{"n_layer": 15, "d_model": 96, "n_head": 2, "n_kv_head": 1, "head_dim": 32, "d_mlp": 384, "vocab_size": 16384, "activation": "gelu", "norm": "rmsnorm", "norm_place": "pre", "norm_eps": 1e-05, "positions": "rope", "rope_base": 100000.0, "rope_fraction": 0.5, "qk_norm": false, "attn_scale": 0.177, "bias": "qkv", "tie_embeddings": false, "parallel_block": false, "init": "uniform", "init_std_qkv": 0.0375, "init_std_o": 0.0, "init_std_up": 0.0375, "init_std_down": 0.0, "optimizer": "soap_variant", "lr": 0.00635, "lr_mult_up": 0.777, "beta1": 0.95, "beta2": 0.99, "lr_head": 0.0155, "grad_clip": 2.0, "warmup_steps": 200, "schedule": "wsd", "decay_fraction": 1.0, "decay_shape": "linear", "final_lr_fraction": 0.0, "batch_tokens": [8192, 16384, 24576], "seq_len": 128, "doc_mask": false, "train_tokens": 112000000, "steps": 6941, "dataset": "wikipedia_en"}
Each number is 500 + 40 x the weight over its row's rms, rounded and kept within 0 to 999. Layers, rows and columns count from 0. Numbers have three digits each. The size before them is the row's rms in percent of the matrix's.

# up: layer 10 MLP up, 384x96, rms 0.237, rows 62-93, columns 0-95
# down: layer 10 MLP down (transposed), 384x96, rms 0.324, rows 62-93, columns 0-95
up62 102:487486545502476473503492532524546490522460469467506464593474547479481513486462457482500529541432449502483426420530501533482505525497526468451533525535483469455477459484515472520438460502563483517517530453477587403465448494539483531577530509438536429561545515474486510496453396584475497450
down62 126:557547443554511497546515515510501507533534484515589523514469575409496439475549410528638476559525457512549483462511479495524549501470501515561512519499472439535537503521499488476529578504485490481439498476429510432511544461471461526520505494506598515436534543491480539496525517501514538489
up63 101:468427542514473471400512514477506533523482410498491459500560513544475489473492492538481517490432468529499454450483509487498482547480559532512541492384487474505429484497534507475516498488510454484497459452475532447438460524545438474469480591451429587514495541510563479441432487464558508532
down63 099:511538494501460540440595466467558481570529485461473468521489539517494500507515471397570462555494481526474481496558551492436568500426535531559488528466551484516557464462556437482551475541453501439454495508492519540500534523528521475512451490489403509476496522493594544511441468522544524482
up64 105:498554548473475537461436529520511485495425608489467518506509512561518533500445528495484488500448468465463554448545462547466512470449579449498462445529470534556536495553494545419480509441514459415455536485528537470516503539446489524467505568539489498464473439456547540486454560494426506480
down64 109:515504550536438579512432514578486521490535472448501524431507475527578464538476513415480538517531501549525463460552460513463429481468466475453524482490517518505549523520501541527504498478553513462458540533556585550474474564490442481477429521531422551535514513482520552535481534511400506540
up65 113:471494534526406547483461540515537457437468466522512530500507490500510541439513554526490501529498487524544538493488556467499478478454493553559483495601483447475476485548549426429497534533579488473400481502536477452489501488473541584492496470405494537490533475466479491491467420485533534589
down65 095:562455575513523500466528424513563480520449537449465463503440484532553590447557493554461526547522491525454485522558463478522476544563517572441425482482539535446501485495479517536516559524428496507470512494499451487498520459496514505441510499520436484515545463545512477545500499601537454571
up66 096:472508552596512484438496463549535514471486511473494528484474466545473438431498501533418474595477479490478420498497471445497487509511473510569596480543518449489559489463445453584517502495479476472492437491553454530497483500525558475564463525539502489490518481566441511499522450430415492504
down66 082:529495472512471525466442517572449460503503438432515555480448545508581420502497562514517487536505407523541494516512505469484485465509501526540449505504522486544550534484527449466568442513528540473462461513534520463609474491514462554468468537437513499492494521570527563496516557553420432528
up67 094:413449481517547512406487467603502467539516492485481505486479429454511429484529589446464501497508532519505528496560504512544573499574569454540519487481548403551501518497485461504546508444531504454537471532489515552520512479489520438519516495457472524467539503494516510478505517601575549505
down67 094:517587445504501511521473510469473517475512445563562427485496487506507464556514489532558591527534640498526502501512498489479498510465436497504467398537512449487478482494536508488576536528523502524395502543483453471463462537478543454524558516515513489530510556533488487571501497554474565535
up68 085:428444495513577519513518542442439443470481516562507480491485431463530481477474446512556496492431548518453511492457451501552534551519496571493527504503511504396485547483481508514456439526478455473466425510519478486464476512588515471495520464494493492460428483530486579434571542584497523468
down68 091:498579515542555507521530499474432539526471484447492442516509494550444490555494522501493457521462415505568453499538496514521460507450539446540502437498434496467470490446485448439524462448522553534534487460536490455507539452505530572533485364504502523454461455516504470498503469606470482489
up69 112:496478429528469495482430454463404418474460519541526561486509543523489470502508490504457516499514461464512435485556522481488496545510527509530493523440448495467557510455428602494504570551565467409417515500534561535503473512531505505541487540549515478437508447447508488467509509463501416519
down69 102:533522532546550483478506545525490507572485567522522596520520539504483491503505565528393504443410537430469469595519530497550513507469525491441475497493533470497518481480436570426474496503465554451459420485488501498415523466491490438547487505508523515459550465494541464513518429489463518494
up70 109:471548557466525525489472501478466551538395501526502526464520534469488465471470493508515556535552570511496546461567482466448488522461460461553497434453481462478532413538524499460468447491583493501493509418528453463576496491502464478410553547527570509538488466472435465478561486456485511482
down70 102:527517504506550546502491514484497541514534532461449521514492504501500462451467505514455529457578591452475542544511443507513486575576451595451520566512543532445517448499492540496448545587515544534503474601509461520493435502540517456497509565448529497579521564520465486541511490547480463490
up71 110:526430464518492438500554486457449425436501493549585538505595495461582426458510586490403486427545527488456602532458464477493505475517527481475526480430472495493486510513487445552527511505527455495514511554536521562482449518455510494529524519512435466511468466491509502496533513520532481488
down71 096:471534513523492504450509526568574527494481512487449532510486485480526598514506457464540496530499553456463431471528562485495519504475457435472561481433485435531552498549524514490559551438559521503523536420509503618553509494544552483504519527422418493479539481507552480504514440532476536528
up72 109:490456455512543500510513468548525469473489479547512483408525495516507529522514483510523590435468448501466535509567501486576483496469535426462496536576484461512527473480432508552486483504549492495535561474451453540491547394518430530547480496577471569526558485507489429467489468554458543446
down72 099:548512463472459472492506497497558528546508538450452517553516484544422518464477536464503441437477526466504475488474460452457506543549569598552507453528543466465546530503476523441511532455578528538502456440515532477442491502491532536506398520410461510414496434485542515531471529503489467465
up73 093:449420476488442461467455566452481468539534473463550457531555520458494447509471515513512534473487519519481473502523565493438560431510498509509432502574478445458430513480483533464492541537523478492437510488563462573476485554492505588563511542564488518513476511490585591524473546515516543488
down73 096:491562507465509510517542519548545501477544465508524517498482490448506465453549458526529501431505540499455492480499501480440523576488450417493511486522524506563489595433505496493514426494582431524483454532517546673521469545481495535513490506503489526488537471510489441481541474537417514493
up74 084:528456428509500461521519489523577503559570560590538546508509466480448479500487516551435474507502551493499514454482562534446436434529552498523554515450498512536490486528480492436529519477450532499544477497589530466441392455430498503491424498490498521562519487488561512538478439493491509543
down74 089:567467469469556516544549423536534525490459478512515541459497556537527505493394520497524521479555533505484499481495519450460476470528528456484573579476476489494500447397542481486485453526497510480484456560500455484457426449525530550447525510440535507492514488518515473503448502472537390403
up75 104:499490509563484439495487519495538528470508527477549537401537513486543471555460521530505505566493497548486515491528486488430489415497516467496496515458471479483539422498498517469539486535484610616480548513470417530477502516512443487525448594519482414525579488452443485469521515529462473488
down75 105:484554518534535454464472529489478501443486454516493481516529492539491553453466485508531491527467514495522534432462527565460459540438508499555477541528469453419424478488486505504539543457641477570509477511544433536455564471486504498512475521463461489455507545456465481445390491552540524538
up76 094:542515547491439477491522511468567507436493512459508519459536459467490439545592489510484530524442451475533463519454530546470529448528549522487456555418594557544526525496506487486530525522513494546547570546561546439529447538521525487476534520492526475417546500447488543501471532474489605505
down76 101:480435542509499523552473483520424536424496508515510470509553491551471492522488472478474519459515503504499499604489525538479496472483568491423593481510563535573540506514519479496537486487537464510472570448517449369505509435537463505548517436546475473525545514508603540518509507490445489476
up77 100:481518565496520516471468530504545521587483495463547519543471580489553516470393555433527465466481494497504488417546501480453471431533580523512526479512476500455500493497489514456430447511464500518443483523457559482467475526457491537513552555504494492444522455436466520512473399572436462500
down77 103:494553500562524522437450465593437468463507543533527516481462466444527490507426447457456522506574417400561487473535524503524458492437474539565500470499477481485563454472533481471487550490476487511462468496470467486476538448422493517512434511433502482523517509447472458498565457512503510574
up78 099:387517526418524501433498506402453594494523541538502517570502526505567450523461503489449532458494489533480575508525433453464498451514509432496478471495459518445457505446506442530549444449556501408496530515492516464537510549471491487487528526499562491469475505524519541482505500430535521477
down78 106:399462498509480514500518530497463537490476519488478419532496462529574455515489442486444481501493506460498418453475493512526419524461598561521496514441507526488430478443547560475528548465431542507495497457404506459579501528428471488493528473580450534522444512515482537464498500476484503524
up79 100:529464487511498505497454477491440447461446557506465462523513474424475444512488503517503547501452561455614506531523471571456522484455487472529566473510481548504472522510450501543515523555421555426519446494544497470485460548411544532477518494497545521456498583479420517569514511510544443513
down79 089:474531488521554495462526537512522555455504537494456545478485525491517483462509445511430521475499496530493406515477582514546527505475513473460566538520421497554475411522491397451460510534525556514564517493430510593584432537550562538488484525490493534524540539513491528516444488517504517443
up80 118:502524573452457440610509483417505499407481475541602482476479485497464549463497517542456450494434487478531471448543471501525512565518566452481523501475518502452500426418545499488504493514525493468476491523445551494558473524543481582546486521489530479507500470518477578497524521460430475494
down80 095:538531520512558482522476488405523444494486469525441499566489532599495479488508465422499475575507541499484574484532553467510522539410488478486480521531513532539457509412543499523480541445431547494512524450481522366548491462500472490419500555468497498501514502504461526503479493539458461524
up81 103:499447481460556509466497552428568493454514501485498461444536484523508585524532415502474518491460461484441473476584537457491505493513506554508481433516436539477551484495514532590543462521450428478467429517530471493525523476446475474526486551454413414485506501512553520464462553498559474516
down81 111:527571464494484591516525560502522461491545521534461500485489527502484535442500539479525524474503537519486451512583543494532566454559446532494491438458515488488487551508550472482543491496461489478485446530547538545542446441565437507497429532478400559524505468504492501565432460609532516486
up82 127:467492527498503549499460441517453524468500514518516472491510536506445538536511527565557532494489488418528465478511525525444522465525581473547540485512410437495532575486437460507492499525583498582563530476438496506561478524506452561486545483531520495532552448557529521448529446412453485561
down82 109:538560473522507513511530544490531484456474513426515604521537464507476602518487512473622503557468436529470487530525504489496530477445514524484510516482492522499504428566478469499481490500542507530500576524409522557475476413519529539454584551534569498488467443556523514502536515447509514486
up83 105:575510509497541527517483512389508466570485490535486602468497442489482503566516446520501503534461434551494467466540475463515438534506530516566506484522486447476464560503480417539464544582482513535462511460449518525504502529475526558492534517522476398588475504470478475519516524447568501536
down83 105:509473536430522593536481586495480500489495426431539545454520491509466429445529487471490518529529485486542503468502575508495443554512485550468488487488427535523531447528448557481528463447494542452508488632500486522499507494470488533505514575462501515548482521473552543391528528493475524478
up84 082:526442505476514549513466501494553546532495474569482519510480531502559473480495414592510511539526575533479537461465450447493498530526551489509527594465446499511537520515462473477496527443498433582479400490524509530503495622482471474456484481507545536464521510408470487458471482501523438497
down84 085:438546537523505452539520549506500492589458507513542521595519527549465487510577538507554472506500527506513433541421491496549545501382511458453494512487542527508538518485479523508432483496446590485482466471536535472403533501574477463542546459543505456453536536498485509480520500484537475447
up85 104:479486454525479498513470468440495492538513547458457495498429551520467426511476505516563480598482495445460533469491541483617512506533464561531471490632527509428471552475491541512463470552543549494492444469492561492477502526448567545512526509534528480463509535468440485471475457506491471563
down85 107:486504508480492459502479456540564527424496543490507489488440493598538489527525469599487514499476540492500550504497504446503502495416446543506540541477431516520446478519561496543479519551484492510495425498538472450510476530528601464485335480482446490455491537507516479497475489544452503516
up86 106:433427506551445489499490534516564518530473496495439550493460508533527475512549490474491402494537529519549524552482480460520549502567527493531491496516486518482568476456463517470512500563493518519513435518481506536571474423527582427473435412452512515523600488436542506516474470555561485494
down86 106:501403501460474506497439494487460464430495490537518504545485473525475533558490523475495474518425481521492540509479433505449481507498574537430518515461421482474535464501493492512479508415505574510506561560528442438544448463495502527496502564557608555480472439488466481456484593490550512500
up87 106:494519469489488503501452514438513534539428489563433533467479571510463549446488501452495506444559544486411584475520506508534455516503559539491545499478455576478561490520475514563511454495522493569421526481517476503571507489497471547507461524490583532493541489485432537485503464481554419575
down87 113:387483514558546458524494431478483465522497513559522487515562602517490552422524518425538528482518572484540521536439504462537472436538478523508489526457461456546558468509489542536480514468537521502543592514509511492503548493505431524501479484468485526502445521505566511573571471539548461515
up88 109:499466495550472541519496474491471463490493520452619473451484532466564503541478482591523445549483508459431519476511488562535569482552478491495498508481524497439465526459513483557543553547507571568494465500496536459499525574551526452538603586471506503451509493451507445499474430499520523497
down88 104:513496477584456447485534497463546461454483579477535472499504505502509502477518505489529562494539586452520497548484575500530578553520555485481620480487519489508508456506561537490501548452492515460596472529462518473553489464542485479465503475520499535488497378471539581546457458507505475474
up89 091:465504464493475488519508455431450528530527511547515452522546524588501455538488506497518467540534536487437551547553483504500501421452497508572485557473480474476547489546490495464426507479555439608481436479538493434428497492502510556525430552471514479553447531535522547441558553481534518474
down89 101:479432475444485454436529582551471573488569569478510500451554534460536425536504475481521466514485469500489506549564517572521528477532474467483529510507444504491461477538523498454471472466509387592496466524556500609523560480471538483511520545486564490469510548505528471553515480516504475516
up90 097:433526558541491508610493524529566591497472536473533492491522464479469574490530519523548481519448478472470491485495438428509551487544489465500483475456560502466485474503489518549467488511593510481469447514512503478435469510483534532536528435554493602527573510530456487461545490519496600453
down90 098:470512540544517539482550506530551444504430549457452450514468510592479584521524556476558506461457527457514502488495515493479574503509492471531446481481516552447496541455435477603583497500482532446436463566548472492461513517439541501538511462500408489504470490472491546548470499442525521474
up91 097:433499519470475438493508457503532450433477458479516458501527520478473519454518558483457484435421495538492411526570532505526447463472566495526518528472492465512581552582472478523568503551571556503535553467490512508533515479427518528552486553464537534466449500481498474426458491456478472424
down91 099:501538511465517522489461504504496552525538481557485604501441453487512441558556491514429486489403469411493478469499473521420506501553503482446430537502482534430502535492444546535439503447543427507441502446501484515556527525557560495475516511474529514513481473470520530545462507536488528597
up92 094:505538475461499494601485534512508482466476490484430475495496507482502516494472473460461499484457495552511497492551437552607520568513506449488469498490503500474451524433490563557575506545480418432498473466503523452511462533544465566510549527530394450503472487453512541572438511523439562477
down92 097:496517477496462493603491518509535493503474544534435518459513523448475551488497415427521512489544446521554559524516502579447501486479460489440484525502492496559518580514491546470469488542587472547449507449477510551546405504522434564457545444449489527444514476478484566496496463510443491522
up93 097:532538540529499492439535545532507537516518481477479585497492553530462416474513454543538457474421495496466508538564538485478543534552584546474489508491586469511477515522516470495431467493478537525555490502488511599558429436471493521503509553494496486423487376507496527491500465566524504501
down93 103:534478424491445494543498519515424531470514497508478502433476510466560517521499507511622488487557417530477513535476528584520540511407506505471469482520539589514486529476499489500548486495488488553398505495494469591486489472460489496472531457482482525550472543545484538438563443476479427525